config = dict(
    intermediate_size=896,
    hidden_act='tanh_gelu',
    lr_mult_up=0.829,
    lr_head=0.00981,
    z_loss=1e-05,
)
Each number is 128 + 32 x the weight over the matrix's rms, rounded and kept within 0 to 255. Layers, rows and columns count from 0.

# layer 4 MLP up, 896x224, rms 0.0794, rows 717-728, columns 0-111
[[ 53 136 165 173  98 120  89 154 131 121 187 108 143 135 125 112 154 139 105 135 127 100 123 128 158 186 116 176  96  96 184 107  92 160 129  60 154 125 104 143 154 118 155 124  85 122 135 139 119  96  81 142 117 112  76 152 106 141 154 151 141 107 123  74  93 141  98 176 166 161 135 155 105 158 169 106 112 122 154 152 120 141 123 119 164 159  92 141 134 168 176 106 165 141 138 122 136 138 140 165 186  89 114 145 121 150 131 110 113 154  93  83]
 [131 158 106 155  92 137  79 110 161 160  92  69  61 124 130 126 142 132 120 117  97 136 132 169 153 134  90 129  69 110 144 113 162  97 148 141  96 104 141 164 140 106 158 133 155 149 137 126 121  49 104  97 128 128  86 168 114  98  62 128 130 127 113 110 127 120  99 172  75 192 106 105 106 143 101  96 150  93 134 157 148 138 142 112 153 125 124 102 107 161 191 139 173 148  89  91 162 143 121 115 114  34 143 194  46 132 199 199 102 130 132  70]
 [158  66 131 136 132 118 154 159  97  62 149  96  87 155 135 155 182 162  90  92 131 111 116  76 101 132  90  69 120 102 129  77  94 170 124 154 127 108 163 157  78 149 131 146 109 166 102  66 139 131  80 136 136 107  97  94 166 162  79  56 145  95 113 177 118  76 144  96  87 142  75  70 138  95 114  86 128 178 126 143 127  74 180 102 152 143 118 165 118 146  85 166 113 147 111 197 160 126 146 145 140 151 104 110  84 114 136 181  95 120 131 113]
 [ 97 109 101 148  99 166 189 113 125 123 131 114 107 154  87 104 120 109 124  73 120 140 111 143 216 150 101 142  84  35  87 137  65 138 143  74 135 150  82 165  92 126 129 148  93 123 160 133 161 170  94 167 161 122  88 211 121 120  64 141  63 174 149 125 106 133  96 142 118 120  94 103 141 135 122  84 177  57 170  97 105 119 178  95 131 172  76 242  67 146 139 129 148 175 100  87 112 136  91 156 143  88 101 126 138 104 137 127  95 156 114 108]
 [114 124  88  94 103 146 204 132 135 134 140 114 105 154 132 143 133 127 109 131 122 132 151 134 142 148  71 134  97 108 147 101 128 122 102 211 129 195 120 146 118 132 112 105 129 123 137 153 106 133  90 173 118 146 196 152  86 117 179 101  94 141 162 177 152  76 101 166 108 127 111 141 124 153 146  86 106 177 173 126 149 165 119 129 120 190  97 144 153 115 136 137 171 143 139 119 124 119  47 138 156  96  92 137 109 189 174 136 125 123 161 120]
 [134 135  99  93 128 158 108 145 142 120 103 133 145 160 149 173 156  77 130 137 147 131 147 106 133 101 154 149 100 146 147 124  67 144 129 145 187 134 116 116 153  97 143 112  94  96 137 123  77 137 166 133 104 130 103 111 140 150 125 137 141  49 130 152 127  98 111 164 144 148 116 141 110 178 123 171 148  92 139 163 128 135 115  97 197 186  80  93 122 163 114 121 163 107 105 108 127 168 185 108 175 190 135  91 102 164 137 134 150  82 111 131]
 [ 81 107 143 191 124 157 176 117 138 124  87  61 100 159  65 158 159 105  95 101 192 120 163  63 110 129 188 160  99 115 202 108  78 120 189 105  86 101 128 133 178  96 145 162 171 120  85 111 140 109 132  84 223 105 132 187 137  98 140 102 103 112 130 154  98 188 117 116 130 142  64 133 102 117 160  80  53  52 147 147  73 101 173  70 154 151 137 164  69 154 172 162 162 115 132 100 111 142  96 179 161  78 103 118 100  82 114 182  91 125 113 148]
 [129 116 128 164 146 112 108 138  81 176 125 128 110 140 131  86 122 108 164 107 129  72 180 110 177 144 148 148  87  96 174 101 137 119 138 123 142 149 131 103 160 129 153 109 140 127 105 114 111 158 144  89 163 128 103 153 132 110 110 113 115  85 120 192  81 133 112 115 170  98 143 120 103 117 121 106  99  99 137 143 139 188 130 122 156 100 128 137  57 135 167 118  99 124 147  83  90 126  92 195 133  96 121 140 114 131 123 124 114 161 157 119]
 [129 111 109 130 113 134 139 160 219 134 117 131 158 143 161 136 147  91  77 141 104 153 107  98  83 107 138 127 141  95 125 126 148  87 115  86 149 114 131  74 151 127 134 105 118  82 119 151 189  78 117 117 185 132 116 115 126 122 142 145  56 111 109 164 150 131 110 145 105 142  98 137 119  91 149  84 108 137 153 123 148 100 177  52 146 156 123 156  50 144 149 132 112 159 113 145  72 143 143 192  95  92 152  78 116 110  51 110 109 118 109  90]
 [123 119 130 133 147 146 142 130 124 124 110 140 119 120 106 136 171 119 135 118 141 129 139 126 119 138 109  96 123 133 137 125 139 135 147 122 109 130 114 126 134 135 120 126 127 130 136 117 103 122 124 137 145 121 127 119 129 133 140 151 142 122 135 141 108 112 119 142 127 119 125 127 100 117 126 130 122 116 124 130 128 132 113 131 116 130 140 139 157 131 120 136 110 146 128 129 124 125 122 134 122 134 122 126 130 132 127 134 145 128 126 119]
 [164 140 126 145 154 114 120 170 119 162 106 104  83 142 108 119 151 168  80 125 132 125 172 102  58 147 123 108 141 133 177 105 150 205 186 136 104  98 123 121 183 158 195 161 122 138 200 115  79 124  91 121 121 139  79 163 170 180 112 109 122 113 130 197 102 123  62 112 117  83  99 151  97 131 113 137  83  84 111 145 125 152 111 107 162 168  86 166 121 202 167 127 135 140  71 145  58 120 136 193 142 118 150  91 116 110 172 149 138  92 118  44]
 [127 144 154 140  63 156 124 143 131 122 166 109  84 158 116 142 143 115 104 119 126 183  73 107 143 130 108 144 113 108 138 144  86  89 190 115 143 113 159 119 118 148 133 112 144 107 165 166 151  93 105 131 119 130 149 167  52  67 189 120 107 161 119 128 163 102 128  53  99 140 115  97  99 143  95  64 119 118 149 107 117 123  91 118 138 134 116 119 127 149 155 129 149 130 126 107 108 161  18 179 150 163  98 145  88 126 167 135  80 129 105 155]]